{"init": "orth", "init_std_down": 0.106, "warmup_steps": 200, "batch_tokens": [8192, 16384, 24576]}
Each number is 128 + 24 x the weight over its row's rms, rounded and kept within 0 to 255. Layers, rows and columns count from 0. Numbers have three digits each. The size before them is the row's rms in percent of the matrix's.

# layer 8 MLP gate, 192x64, rms 0.106, rows 0-191, columns 0-63
109:150077132097118119140141132140100134107118134131145127143161142091139129133068151130110138128119148115147111119176148105146152168131100121138139135137153141104137175113100124157121135138217162
095:127122137176104155156157134124146173166124135131165110137088105129142138125124099140146161140135185139140153157129106135131082114111128159161152149096111133119128124097097121141136140184137077
099:084145140117132109108060153134122129117110126174150145150129131087119098160107075114127111105110128074121102124140134127099129152157118091111115138146161152139153132162154124118073114125121129
099:142100106123089148119118113105106094129144150149113133108113124134152176150109079188109102130104133149148132153132125110114128184159151109162110145074146143125104140141152113098099110094130115
096:112119177159129111075104136100143125142163117136129131130088145206108095115112119121106098175086114129145129088114121139138138117138136116162134167126088142127113113133132111135119142145176124
108:140109134094131133129101134088113154128130124120088111126122187141127130090137118109150117126085127119135153091113114091135157161156095144139075106129135132071099133094147110152091144112108165
108:085129129100132152130118101160129129150094131165113148173139116132124164152112135116115113114167101144116090146136125134089102102149134075136174103140098141160182139124140147128133159113164159
088:105119120150154161150098119101141093191145097112140122135151150137132108085113130149138125147175154114145116114163101165104102103136159104105130106149150116107148126092123093166150163110155129
096:123163146133112153131178172161100128119115128118101147106098159144125130143112142150167135124095141149152137162124153165149145158098091131117081148110137154074129150106139155137128111158145170
098:104129115136149163108107103128155163116178166161144116056144083137107150110118092129154119148124123125083174138122094182150114138138153136128120114110124097147140121117118147159146118125128141
111:137154136090092148160141141139122147158155149148180144110152119115120129099138129079148132130183085131124113128162111149132146100123127163084129086134105101077137143155099134153117128103132111
090:119135084122131129110125136083173137122075150119133120120134114146141116084137138111079100124147084163134160124116142141085127161132094108133099129108128108132146191165133117152101103097138140
102:137138107106126145110125117096158115109162117176153134093133154124094140147126120085134123115145127174117135105125143135149182142173137122124094186109095118145130120135123196113107137103105108
100:119157130133139138123106080136121167115134135155093152107151106109114123122125182147094137151153142087147110149157088144130157100093128157115153149139141162134169152097112107094099165125098152
105:156144131125118143083143119136124158105114113155105083156092141117077128120118125147106123136134109097137089160148180107097125151152088155106098166154113129094129123133113116155094159152121161
115:164085104080112100134089126130155106157160108147087123156092119149084149147133166116133120097127121150146102130094152108108138117118118123113187149140135134121162153132110164150115147154152116
100:131127136118066106076080107137122114145136132155131113119152135095144143112111189130154107105139088147089107117119149124103138145138104142128109121120119155137096122107091146118150115070168135
091:168117112129080158132101147152092119111134103110122092140110106103152127102121130106141099158117163114142124149124067129101119117107124125158153133106126163110108116104106109105106193090154103
090:128130131135101135155116185129121158119121127088128053126129160114115130172106154145098168150087159120132129110115097168161130115136126121129138114149128088100138106135122129186122159129153128
097:143161075118144143127109190107152155118120136143152131143104123109172123163111142144132123107138108138141104143148126167183143147127117152095152107167076102109136148135139173114107114132154143
097:132145139162135153128105118142131145131125151141147113124146139125130101096129145107038127143113120111156146141125116139133182131079122131144095107151125144128160129122105108136096121200179133
076:139139107123100199132133087153115127176162127095146100099132110114104101109095144124184137137118085103102135138141137112162165147125114165102117113164114112143129140115107138143122133119083123
109:134142131132153092131116111095155118183138126171150100115112152119139139103120144113135104165118087096135114143091166089125107099073122117155109140112143122144119140079114148143114138180153149
103:110103104123122160115130084128157081142122143102148102160110091148109117150108070107121159082172123132149100155097150111109160135122124137110112149134158107159113125140111114125080149155135109
099:168116124106137125105103137159083106176137104128153129084108147151113122103085116112109084181098147122112121111118118107113154195136151141111140165106132110148139117107122152128099140115146145
096:126137110091150126121108097158096161115099097128150110154145121129101083117129102142156154141088112137170175123120157144180107133131102138173141150108147139076130110139135102107143169132125119
125:087112123092149189112128091131134137139140123114145092114132103144105118134094124108118125134119157154133111124139158135118075119121150133114144139123133071133057087091083143158128130130130103
102:134126122104088125150143215147095135149137138131121144109089165116153128125161178129108163130147124105149155121126108137124131158142125140111130117142167116089143121175132084116130170152133137
096:128144134156158106103114092165137093142153136141151141121133114160113174147115128181116163127107113120150142116162124083136086125134136139110174134117125120138105159081093116085089156107125109
101:139140114141145163099094166144123108139126132129131157122160151135130164089106116149101120157129125141166169087137128116100112161137167124118097123136160124084167065134117146114178110114135141
102:159128141130117188129135124134138128087113182144117087176137103088160137128107120088105117112135123132172100134119098105154113114145176123120128120129162156156137140076120115119111165138120131
101:084150165122121080111137128169124150122131155167176155141131153167132127096132115110119152139126125125103125162138136147149164173133093150130132134162121180124157107124106117145144091136098089
110:097137106133101136099128099147145127121150157162102170132159101130064073165058153136102101127109120160138134127139120135135121099114113108129161092129143139120139154097155149113128136135147119
096:145137128126080118048141152129103099156152111155136132070163130107106147127150140139105134132120126110182097144138095090129140118114121157141151122113173118138150120141150085147146113121127140
100:168105165098118112125136168141190143158129125096131131142125148110082090130127128152108123128113130136132111112128115092122099128129134135124109210107111148154124108156121116149094156086130095
106:103137132065101106121144127152118108095123106120137154149132157130180151123123143148122096148112114107130156211104169120144123144131104089143144118104128145124113094121167161114101130151127129
088:123124077126117139100118153178125147166124108126139129116078150117112120138127145093116127150158121135103152116173167136078151134130076110105151151158110142165132151121095163115093102125146136
101:117110142108130159131118168131089138092146109118119102089143154123121143119123145118101136119115191078102169181109098128121110074111170102106139127142116132123086149103140148128134121095133125
101:115166126088106150125104115117112106163091136125099119105112099110120127163088092125120120093126126120149093143127087118149122134134129122118116100102135086123102100177185122093078123121152103
094:131144114150121173132148146147138120143155093079162147115131165131140173097137154144161102125120134161119125175097139128179125112125142154077141095171114144128134095127160130109120094142143149
083:104137167120112170083153145139143162079108130115163112136169163111129150121135124093089119107153126136166136101124115137119130093122136144180123091145115122097138060120136114130154125112136139
091:088127084100116149110141107145124148153120103127131117120072151120101112099129121095124134118145117156095152105098144142064129168130101137097113108104096128101114096099105177167118140127131142
099:126111100097125131142080159155112120135105111106146129127135157157143079178104147117105096132078101098155165108136128147104141108096117165110128143103109130151114134159155108164138164144124158
102:111139171106128132160103097095123130151153125079103108120120146097143176112126143135165121085074127141123167132115172102151086142151138137094126148152126093125137108164133125093150124145127147
100:090101130114120095108116095131101149137116110146143129109120162146154149105094154150123191117111108123120080130123137127136154128155076143148138098146099101166080142112164149115132152163109145
092:096146051154152119118086153146114135156133112094142133130142145129170150086114132116113120139128121142107143152095087137155117090136125108171143079119071100129119151140128145143140135125141127
092:103133130098143142166160163130171105135124117124113126115140164096106134121095134109101133173089118136117168124136149149123117159081167155125108124083159161079134165129115089119123120127153115
113:108094162193136123111119126131109139127129131112162115154109109106201141145106148110114071110116117141134166129171123103104125121114104121087110172125103093142140110092128109120127141115147135
105:106138112110097127152082143144097116051121101148137100139102104138135165142134147165094108162146130121125148177119128155096086117155115100129157181115113116143139144117117116139119114131099134
105:134106118106153122148099177097103089165135171140149115114123110128080122131112118098104134125121119072132142125131130159115063084129138161125156110146114109129099117121147121107108175138130161
088:141142132154125117124149133124113114166145158130128135159119100142136116163132167132100108144145116142148149100135132112095149089140152094109182155104194188123145109115157100130168097113120138
110:124145167128122136114103131162129146153148173106145141160086125118165129129147159151097104113090126125112140110096176108100165145134151084163084138114133167111103112121093149133096111146130117
115:093130110154114178109170129169149164135100132153133115150148119124146119091094129113129154129114146137109111136118127099134154112130136172143100106184124169145124135118133162079166111139146081
092:126142147097147134118126117112122129148110166175124072151140139119146119104136120123161179110127103171165116122136127138176124148107125141134118167102110160146166144145098095168139173103133160
101:127145149138141154123094143085168103115102144119120090058111116098126112106087129106135107148128140095148104172124152098152144138174148129120139144142129161130135153120098140090096154095133142
106:097124089146109144096122120111120141142135129161144181107136093138140138140097161136145172134118130112134114125147173133109132178136094109147158104132118078148142120147167161165118090084109127
103:128132111087114142110159134111161092092177133133143144147151125122129089150104092095114142158116147167138149159152159131126171131165147143151110105074152142149106128131134170129090151142127139
087:128136086111143114115122139121112137149094112104148149100068116114166109123157135138082133091167117103145127140140137120107150126095107163089089135118126069111119131125149122118158151108096173
105:118128150092097071137093119133147104123115156160120195120135091092122128135120168152155140092084155133138112115123119132144159116164126135121109164124114139161107087109147130133121154103143158
104:119087166127113147136104133130081126107132128169146128102109132122069112105067104117142115139108161146129146136171175115155156102095145133164135107147126126112104149143142115143137141091165112
091:116124101133119154114104128122094092144108120138147115095077114138112121134122082146164117094144118125132175102122122125117161127147122105100112157176109170134111122108138143113170091106064109
092:124124136139102103180112146145105114147104096141139130153115104152123156087161137082164148123107148140127104144113100144152139119129110164091125112132117081081147101134087132165113120088143165
120:153160110139120153144122132164109142148102174115159108098137150163138100101110121133156099154090134129154096167157135149125110104104113128102126166133167115177151129111116138124109119084163088
096:102093135164133148097112161130118149094132142146156105139135156101117140137099146125169098123111100103142118160138155112128114140146095174085107072129128137102149177118114135080135112156101114
096:130086103148125127170133128130146111151127113125159074124078120169127170140149115099129117127110140105145160115162139119113093145168149088103122146142121098131132119124085137168124126126095184
114:112137164159140120162138136157138110099162118183164157102136174107146139185122134113106117160119139120154151148144115112119161139119121153118116158126102143122186086119134165104121142151143149
113:091112135128118131119136124158120146150108159173149138077122111093083118123106071165090150144109119111079126137129095142165149117134145135150120136132111154103135126127115154104139079127178137
089:102105127153161169101126154115149125109111161098134102144091147094150152145111146143122158074123098158133120148149158119137148075141174130164164138133098095138150088129120105153126122144125137
107:153088107140133157118107129144139102150112086134145079124152086153109152092136106149123098134165152178184164118101129146129103112129136126117133161124127118160134185146104122140156136116115146
100:088105115137106112138117125085138160119123167118121171106096104107084131117154164151134148130116162116106121120116168152122093117102150160115094099138109106098150147115185158104135110098114147
095:086132137120095127144080144126126118140140168167165143077139178055148124104126128116128157118112115116096103108120122110103129136150139171157104105151119130142105132117126147124145179122135111
098:164114120122146136084094132111114105112160130151107123128120102111122116150082148102087150125125133150127115132150105122092181178118096158137147169148169115127099138128149104152174125166151115
092:079107147139177136090097117141167141131138143107088132152102140166173175146119124133153153114144135068150123110149116101121123107105124094116168144117102123126118104130097157143128103139113149
096:133121081117121138124111147100126075130133102112136154103158158176124135120111145110126107097110146120160123093110146144135106145088081126154067152162102147131158147084149149101119135122149130
091:126126123138109129188091099124128143106128123121164155128122148161154195130133128130140153129096101183168094143111135089123118113109141144166086143121114121132159143120147099139090099102146126
116:094131098131171130152142095142159149152119124167139114158114146085113084113091084142117120119091121082150131127139117094107162106161140157135112123135131093117149125096118145150167129117135083
103:140154105076111155101137098120135169115111148169139170144102168129107154172148151147133102105134097108112083122127124136143095160153144126160127147120134145111160138155117161146148104083116120
105:096112113094164134179159087123121172147118121154155116133152141155113184131127150128118156157152143123111130142123152157129186144141102129102138144129164121084130148127122117136132159127176096
091:105132110117165124099151122188109095098129127165111152153156121141122097138089106117118111188131142130163140118162153141120129094154120133096137147134104138104171119132109123082083104110146132
115:110095128127112107121117141127131111124097152106114127088104107131147142063095137091114139138096153101107165119147116107157150154111145109151100174127120151131166130148172110152073095121109135
094:128137085120095143107110137136128121109127136172076128179113162101149157100122131143100139159119111143120165102122074130152121099134122124178085133105131154121192119116124106101114122117126131
093:121120130164161134095131144145170140110142121105170106129086115101104167119141146083156117128149147149112119133199136138126127098102095116174138157146131128125171122122126130107129104101175146
121:111108121133136110138159147153117113104134111140149119159139137115099160140149132111135123129108144125120114136106125141134168098107150168194131106154068148108116127143175135135122125105197182
119:095143088111085125086086113101141151131151118153140140134134127155110142186152111133159119167151131116137123106173160123113127145159063109123121153123122124147149143113161173124103121122114109
106:164130132115109175096076090118092118119146151132136082168138110121120106141139115120135122134120115203151124126116082151118104119156127125162137135143178113124148147116102125126126108125092090
103:166144137151138123099177164164114137140171140153172161115155128109135130153128100067124164143114151110135109121111133126149124113128092118112107145139132132172152140119166155122113095076151122
091:141179141112147108119114162119129161133142127125120115101138143102139108102139135123106090101120138147115133113134114197140125128110110085112151164115121119127185133125125158180087090168166129
110:105095089089105159151118106157125145137148129144167144098149134123131139127125109081127142082088133123117096101132131136189176102144147095140161105121110155115127128138131138150166127085135112
100:089151123125157187109141133123085131135109106143089113133091105149120140132149135129160131131098144145132174130124127126155177107146130146114086133132105158100186169111156131116127149144128085
101:083107177108147143128119110177089139120140109098122119118139138112132092127107140142121172138133139170179183151112126082144118129120127120118133125153147138139148124172099110133092109156173126
099:158136114103127144149140127125110153105160103154131147107106122113118157144147088140157117117129132117130170133157134135164163131182151136112101158125165142125099161080060167163117136114121128
105:122109157139120166101109110127089164119085134088099146141115154095127102109105117100101121143095129078137135130131117117145137104152142160106166125110123144105109186126149067146116140107138107
111:132119145109153143106116142128119124117095176129130111125141142135113169154108089100083104115102133125159140128100161152101143098130125155141072156121094138134105123079125157143111160145137064
105:066152144125122087116144106116144142120106139134151145155125113113141147095114154120135108154097140168102099115130114169174077110095137113124115132169093073108117112136147141114136164129099118
093:126129129127151107126123163124059178089110109121131148117159095137124157154118131132142118097122144185093156150123113129130099133158141132113126168137106125154073153140138143139155145147155169
090:096140139131111118131107140118132091131120093145156131129154102174114187109152149141155114145091158130143139077159119118179112102140120146157114097095111113075154111102144137157103124132121149
098:084112121140140147180135117113126123142176104127167090120168151133093149141088115145085146101106141102166123082143078122161140164140108156117138134132172130139113143128124101108113119131137129
091:096101156176136092175117136174146124151160114120137096144158166109154142159138131152119114107105161130129094145153133128163075118118087142083151126127125107103105102108128121146139099124127121
107:110113117115133095080132139078120151156115125150180098139136119131113135111108102171126138111125162094092124104114118141099094148159089148130148139119156128134129149167150103106114075136123175
093:199116134132120147143163128136117177118098097112188108124125124121100115117139101120146157140122181149139150142127165135147094131117122112090119161109084126122130142131169103144137114109153160
099:079120166161107148123167151124128154134143106135115111090144083112131137144129130117129092115117160096106100159100157096089130152127093123105130146154110143110157145117105090154074113114100144
100:172102124090083140150105129124138105119132122137185132128172109150146098113130143152098096142121123102107105167146157178108143142117156165105158115114133167122135138100124144097109115120173141
116:104112201139157080109087126131148176137117167161115119160087110106121119151112148163113167115121144155136093101140130143096147135118152149116121116171116096130105139151146123141112127132120142
112:154112129076130080137150123151138180108106101131117142147139117119137123100108107138129139160106154095098151148143112170143105137106174110170106187139099117107129160101130137144159140145128112
089:114095136113125184113121136141125161118113098092114139083089146085125109091160108146095108123115121143161117110129086113088070118162135109133096110129141141141138141106134130140084099148110116
088:160115147138138105118110112120092123135111109180121105149125128115124113137067141158185124128104137153094115150156116134113166117159146075144129152109121145135102143155178155112154130142172132
096:150160135157157192121167150110129149105142102107152135099174127122146172134115124123143089126142099170130155129137100124147101130109156116119152162142141150103136120151104130158089137118144181
096:161121104105104130138088120129121055135135132127108097097138173128125132119119085090129104140135146086155177092098124107147140147164105171128118174111129128144149141095142137134140144112141125
099:120106117125142133039139144146104125105094114176148137154123133162115124156105127125083173121136125125151133117142169103133133123136123119122135153099125157132120163091086156073122128115131124
092:134142133135151130096152152120132125169141117121142158148107107117116150075143140119165148126167129150127090086151110128117115161084133127095101181159182115131148147127142146158144135107102084
093:141117117107144112126088105103106097146102131130196115138136113138117104137142124105129136118122131110119118150110112098121142141108105119107120183083093069143140151114163125185137096170153133
089:125145108152091152109136126169127129097167124125196147140106076165136108141158145083096123153139102147132128144135148127092131104115108142097122137126110174100147099129123150093088146129144133
096:109163108107117096086132169109161106152151082130138141170133129153140138159124138114139133160152130124097164142157162100138079135148114132173136125128146137111124113122128144139125185125153182
104:136118186121146138119113118171106117084171150121117147121139109113091118111149086112170135116113142133165107179128124161146118133092116108106147076142132148136158170125129150088123155116134127
069:120118105122131159082122116091074134140131139081107167144113134158143152131142130102127119135148110096140150177126144143085135089160114114145129095118150117131121109115182141152120103181097138
098:105126083107167104119103103125102118135104137142121164169120106133067157114139105138093113141139080147151112139116166157140129144178123123144169125092130122116131169175119098126146134123129131
098:138069111089120097117161122145143121114117098183105132086104139089102155119154108107139109145091153104118081108145157133118114129132169143120121160149135134097089116151114119115108104118137099
093:129114145131139137102112149084102121124170189157152157141164173095137164113153116099130147161105130116116137122134118141113098108107145127131120130135109145115104082151085116142126074081128137
091:126094067149114145096120119068118112117104122118141122117163160135124157117102093133129148165168143151109120147145130197124095153108122130125129156121107085117125152149126149116090107122104116
106:064117130112150086135175143106122157120135096129144130132102107128162153155117109136123103123076135128066143154119133104111157121156139164114104142125142166087139158142106118124116098139149099
103:147175152168143125110098105107125082137142119105180146117134108110119167165159117128100148128134131119123123153115151157107147153136140128132137198111087120129134114085137101114137170167127125
099:135149157106175143111129135142098146130105119132129107125126095127068139078091147121147119110144191072067144132123138177129137114112133111115115159139153105115113125128153136106144130149145130
092:097142184147126121127172144112117126086123112176133088075129150116135091100135162147093128140104141124118169160116090149095107124102126134128112118133134123148150121148165134166135088101130139
101:106166191109144137140109152111138150131101156116111134126151176095107154140095096115126161110122132097076141096106107145124134146164128089095111150139146141132128120089138174097154140127120120
112:124117119120114088143159155148131108149119121148149108119149165139103123088135157142134134096113139104151139115115113153121099147169106152104077118135123103093168116134132087123101086060095141
103:122116148147094131114119157125132144109148100142097110181112147138110166113147102143111109138127167154117136122171160194157124143122127082094102135143159169103140125118133144145099103144166103
073:115100145176137118143068138122157122138098109159136164124129119136137144124114118115177103105121106174113128121114146123166096122130129114147127096139158094137084155107137149143151149081181149
104:113102090109124185146116135136157096137098081116135114123131155125147180115125109107155126143090157141140130091108079135130118116174102125160140131158128151133155170118099120141118147145088103
105:090159130122127120151124116120151138151142144191084122125132150113133127117162136162122139115130136118135079093098074135118113130141150143154111163161152122124073115168110101162092129142115157
089:113127096121102135090108132135108161138146190117133140088127138125142129099107076137112070155123141119129117137106092125164144090100130139118078125105107160128149112124139138083139135137174145
085:119181145101096126155127101132077075096142120090120117110113140106128130129083141154142156155121103145197139135116127167111123118147123099129114115104166161110114129134139134097119098153141116
090:135156145105158123150099152138161124097127152150136099141111145098115121115149141117150133174090082067160143107154126116117108127129102121099093142086122111117144094194150126133114149134135108
085:116119111138111130147162148128137184154116113136078114113107188125177124097141133106097118132113107155090152101118147143142130131147101118121172172128162144124139123153125142116138137076159096
112:154094101112114140098086110172127147172148114165151111141122155142147113119113125145113067158145131148119156145128147097145137141107158106127154111147130136185125129093123143169075136125143128
100:083122120133152114112143124132103140155142177146105114098093116140112122170145130160156116115113149126048113113122121139186149141150123143078108168152133116119143114128107145105135158135097136
125:084136123103137141137108115108130141126153100179117065130136126149116066119104136106118161133135085152173103103100100180119112134118123168100120097113140103128131125102151126146126154153129130
085:173102169098125121131130109116118114137168113113163167103119126133113175104115113085121154081116128148115130174164119114119163127128128142178137155136137127150125118195133111139123094135102114
096:157082140121139143092148129126150155146112111177142146075085134114140162120132141141110106132127119106144157119094098113150112111142114120187093116129127202137139098112129134132149154129152146
099:144181182071105116104152103143124118155120153129130131146138101133106120152121110071125156140121115130169105144104130120087107137185122150103109124115132107116141138127086120126094108150103101
099:164143141083131193111108127141134123160150114156147128159106125084108139136087112140112127145132111117147146093141155132111106151104153162097150123137079128147117157181123118165146108114107154
119:090170140110143122085090055153115123123122172148147147161150130129114093090146122168131147145148096127113145125123146119134147104136150144087140143119130144107138107136112135152133153113105188
097:132124146150143102136133112105189139118147168162109114107098134112138135126111156071149095135120162125152083123150126138114162105104185116161103134097099122133121140120113113092120091094149142
090:115097137119117086141105103123154138146119065172117137153125152154111104094078151155137087111132120116138149128110132136134118129115135109100062121161168134150095101141155153116133150113154137
105:122112118126121116144171163145140150168098140136162103116109129100156110135071117120150078157118129143088125152160165091137134115111150174143089132141106137107122138098122155117169114151154109
086:116149171130116119126108127170087134130137171136135109135110124146133115136136156081158109138160138150126076131063156083144148134164151130108157101119133114086125113141167121165103133126154127
084:156103145157144101123127132138131124113132098131120122153129147148128160094144131121128147072140083174156129190140152151170116086101109109114143165153133122142153157147087151135136094129115094
113:084119133108088132101140145118143138158140148114122155109147116151125139139140169135117098114102119111099129097163141113077058110133109120122173117174164089105148145147117154113138093110135133
094:115100074105095126117100123084142091136111153124143140107171134115140169090088142125117100108137130182092114159162105139105112092133113133146108113141127104132157145143128162092137156148127147
097:157130111143111128097132127119170143150136136122129103121138132136117100125132088135105114145159126132184139119185140146131155162110106143113121196103171144158110128130098165140096097144133179
094:138119137146111149153131152122170100130093174149114123080166121172156152134115120098145126125102127121110091120140110104110135092103167122115081159126147166159129122106138182132138140169114124
089:121106111118136147135149120130114151149156139147128112097176100155088083144079139158064139127155119113170145157129098123147110090112174115132123132153151160155113122146176128130138105134130137
088:142127137119088150158118123154146081124128108149174113118087139094125126149144133128117146150106157098154147163105123099155152127160089167142122084102131105106117111093143105111142187102117134
109:096168114067146132148114153156104171163092125121136149119162125090123128107099143148100131153119134125149128088112150152103103134105153143137119110125154110106149089157126183112170128138124108
097:145123125131115131155123120108181134129067117121146131099154138100144123110107133103130119124124124200181146144144128129130103123150111118150090110139138119113113163131152096156097169137188103
106:150133123145130141108114155162152108174143154145129115153177125126155166178148144129148120112141131131109146160135094124072171123159083144118156143126138128134136094099131156131095171121092121
093:115126156128175157120135089112139097147136156134084124116114162120098131099149195145135117124110088110111124128113098136134157131096135129131170123152176147129142155142116145180153160140144158
099:106127139108126134118112119148089103112103158177119137178159111158099151146128104137131127152164118128128144182145138145101111087155081095133130144168119111113132130101128132201109141125122128
099:141119085109121163154106155124132155131109121146163099175168115140101111134151129124133124118128134161108135144133092103131120066170140147122123114179134129095146144101094091125108141098162092
109:128096134120100151099120092142143164124109125163098105115098100132102118106120118100159118131118131123115139153179150156126144148168123155129147151110145095154145112178075184130162112104143134
100:118150081117104134157147143143094153101135150151098093140139134120149125114138160133184124133164151097073112152101121120122114120120094146134138186138122130133135164134123164142163101094156096
108:120122140118142156127134130155118143157141113149163164094095146117175157086145127147120166139122160131086126125148083168133134118159090150143126141152136142183144119153126169160130159163108137
089:119140174102102126157132117109134128101151130113123117156077096131126165111131089108136133127121133155120124147149102144136093148123064142127082143109075099123118133132116111109098181120114175
116:102105123119090108109104101135099118180111108135096110132130147160112094138119145111066127118126127103144130084166091150126122149131087105105110124100129150137169104085165158132144139113154126
114:103117096139109136081142097103103098206160095128171087134168115120113171132170146150119100107129131138166105118136151115121123156108109145117123115129161118149169130122144131132150122145128125
089:102098104149134121131127113151172160075166121171161144169123125121132178123178101087148137134114141110146141140123124140172106146173111107098127124141093072132126131115126135130139141133138117
105:106107177099062122139112127138145147119175150138094142152092095099107115097119161114130122138149131112096104122182097112149134129099129124144126111149171132092128140174120152161135128141135121
082:100116129128134126154121141094117153111155106155125081135128125091162181161144120143122116095107128166109120135126111094183133140153123132167169140176091120157104095126135112157160129112142147
113:106144112126088104140121120156130175145177127113135126126115109107090142106165173152098094098142157149115129148117159133129102117160130089120146110126125123074099162137101141160154168132150103
090:113124059088097090181109119139143085142144103136135132120144123097102126106115122105117122145116192121119142145118155147133154149153144129162098122158116146155116112090154130163146138140145102
071:114115114093128102127115143146140113136154149168128135174116150132138110102095117146180098143113149121134121132103124153114194117110149147098130098116141160116102108100142145151138137056148168
113:090097127112126115128141172091146146147133138161139135111099105142143079130118135094125138192133150114155152105134101107132096110127131106113144100107116160082150118117136107142152148067141092
096:127121127146108127095136105154093136158123175157120140098149136084160162118150149180098105131172119118133130129131089133124107129155166165123161149142135143129096094137095145136182104134111143
097:156127098098136148174114140149129168106149098156128137129087141137128122120109124127112141122081159135107124134140126087143124065082161144130114118158114153139126142106160174118165109165155105
104:126123138156109065113137104110105083164156145134127095137107101093136158146093119148137156103146154127121111156119148121149164087094115157109168148187115136107110124156142108128120117142148133
118:086106124122114162110077119122094113121111145111124093140132142104090122100133129159097105077128162132130121132168128116130133118104117117134110194126164127168166088124089154148117105150136132
111:129109116133096127118098143175097147132117158104147122123117094141177118101091133124105096146120157130135102128138146163091095184107132142127150135097121138093119092145124101133138153091139188
103:138111124100131131109078126163111118126093096145086084153156093132111132148137163160127154163108161148117127169167150152102154111128123122135107115156134130172109168129130136131117162084128101
108:134088111114154154114104155104112124134154152128117144123095122164105139151145107120141140155103165141136141155099139157109116179129119110093079159109065109132153073108125144148136148113101140
104:143093163160107102144154149157140128122133144103136133195080093125143114106119130121114169123117128081163118128156111120159169131105110184116124158144130170134149147148099141116124116131137106
103:168127150088143143103105082157143126129101155135116086082125106102106119130148075140117137126155108121171152107125158157091128129094123096107141187128090123126109141140140137118109130144114097
094:132102161102134128128147129089136133151097134115126105130131091093129136112089125130117128129126115094139121124104130181129079170116145135075150147137151153128142122086124120167160195113110166
090:159144082130147163125135126132148097139168178146123141127132125184106084139118133165115131118097149083160134152098095097085125131097109116140133134109099126138143128094110148091160118107120140
108:107120118114117128103174146105158112136134178138149114131140155111094115153126071132113089131157086137139141173109146136174119108126175102146174125146127117139112102134119164151138106145161152
106:108094127120147141139077113145092096178106119133166157111136089097150104143133144109128130097097126100094128152121130135124172120112154146095147158102124166086161098100140149128140111134144099
096:160122130173084146106149128142173142125153106150114136139114144156158112109098094110185109092089166103146139135125108125164108131124148100130095129097133134107107152129148170137150116119142083
095:111095111128079115133123178085111107118099142119099132155120093082162122117163137096118147140130120125119141136157107101163132125159128158106110092156126138080146164132123178140132116160135156
101:073122111083118105123132115118146133114105138127117139121084144145100162146107087161131141115085110116124145141093076161095086135152089118114109138085070125154121138136117135116140139134153126
102:112134086135136130120095122178175173144133102160123146110108118081109086128161105122144087085123172148155119116133150112122162121143133130156107144117114127187133143126149141121122088136114114
113:119081116134090103080150118126168147113162139160102122131139160130086125125113124132112172157110127158131151126123089158112160136117122153128079108158092129103146154092102101134090140146119148
092:122115123114088181109141156100127107096121132113170114170139124139159129057108117103102131122139129078156124122147161120160145143118119160146135104158125147121161128120168117165135146106100108
102:099131101131101162114125157115130127115141122124145150149133159128110141131122136126080124153091090114125109142157119140106146069155130120203108131151133150113150151152159063129111153141155106
091:162105137130157111118147120149163126133129125113137124161111101111154120157151137077090135083100114113160096178094166136122173137098113144104139152150119150143136152177107126098099136100129136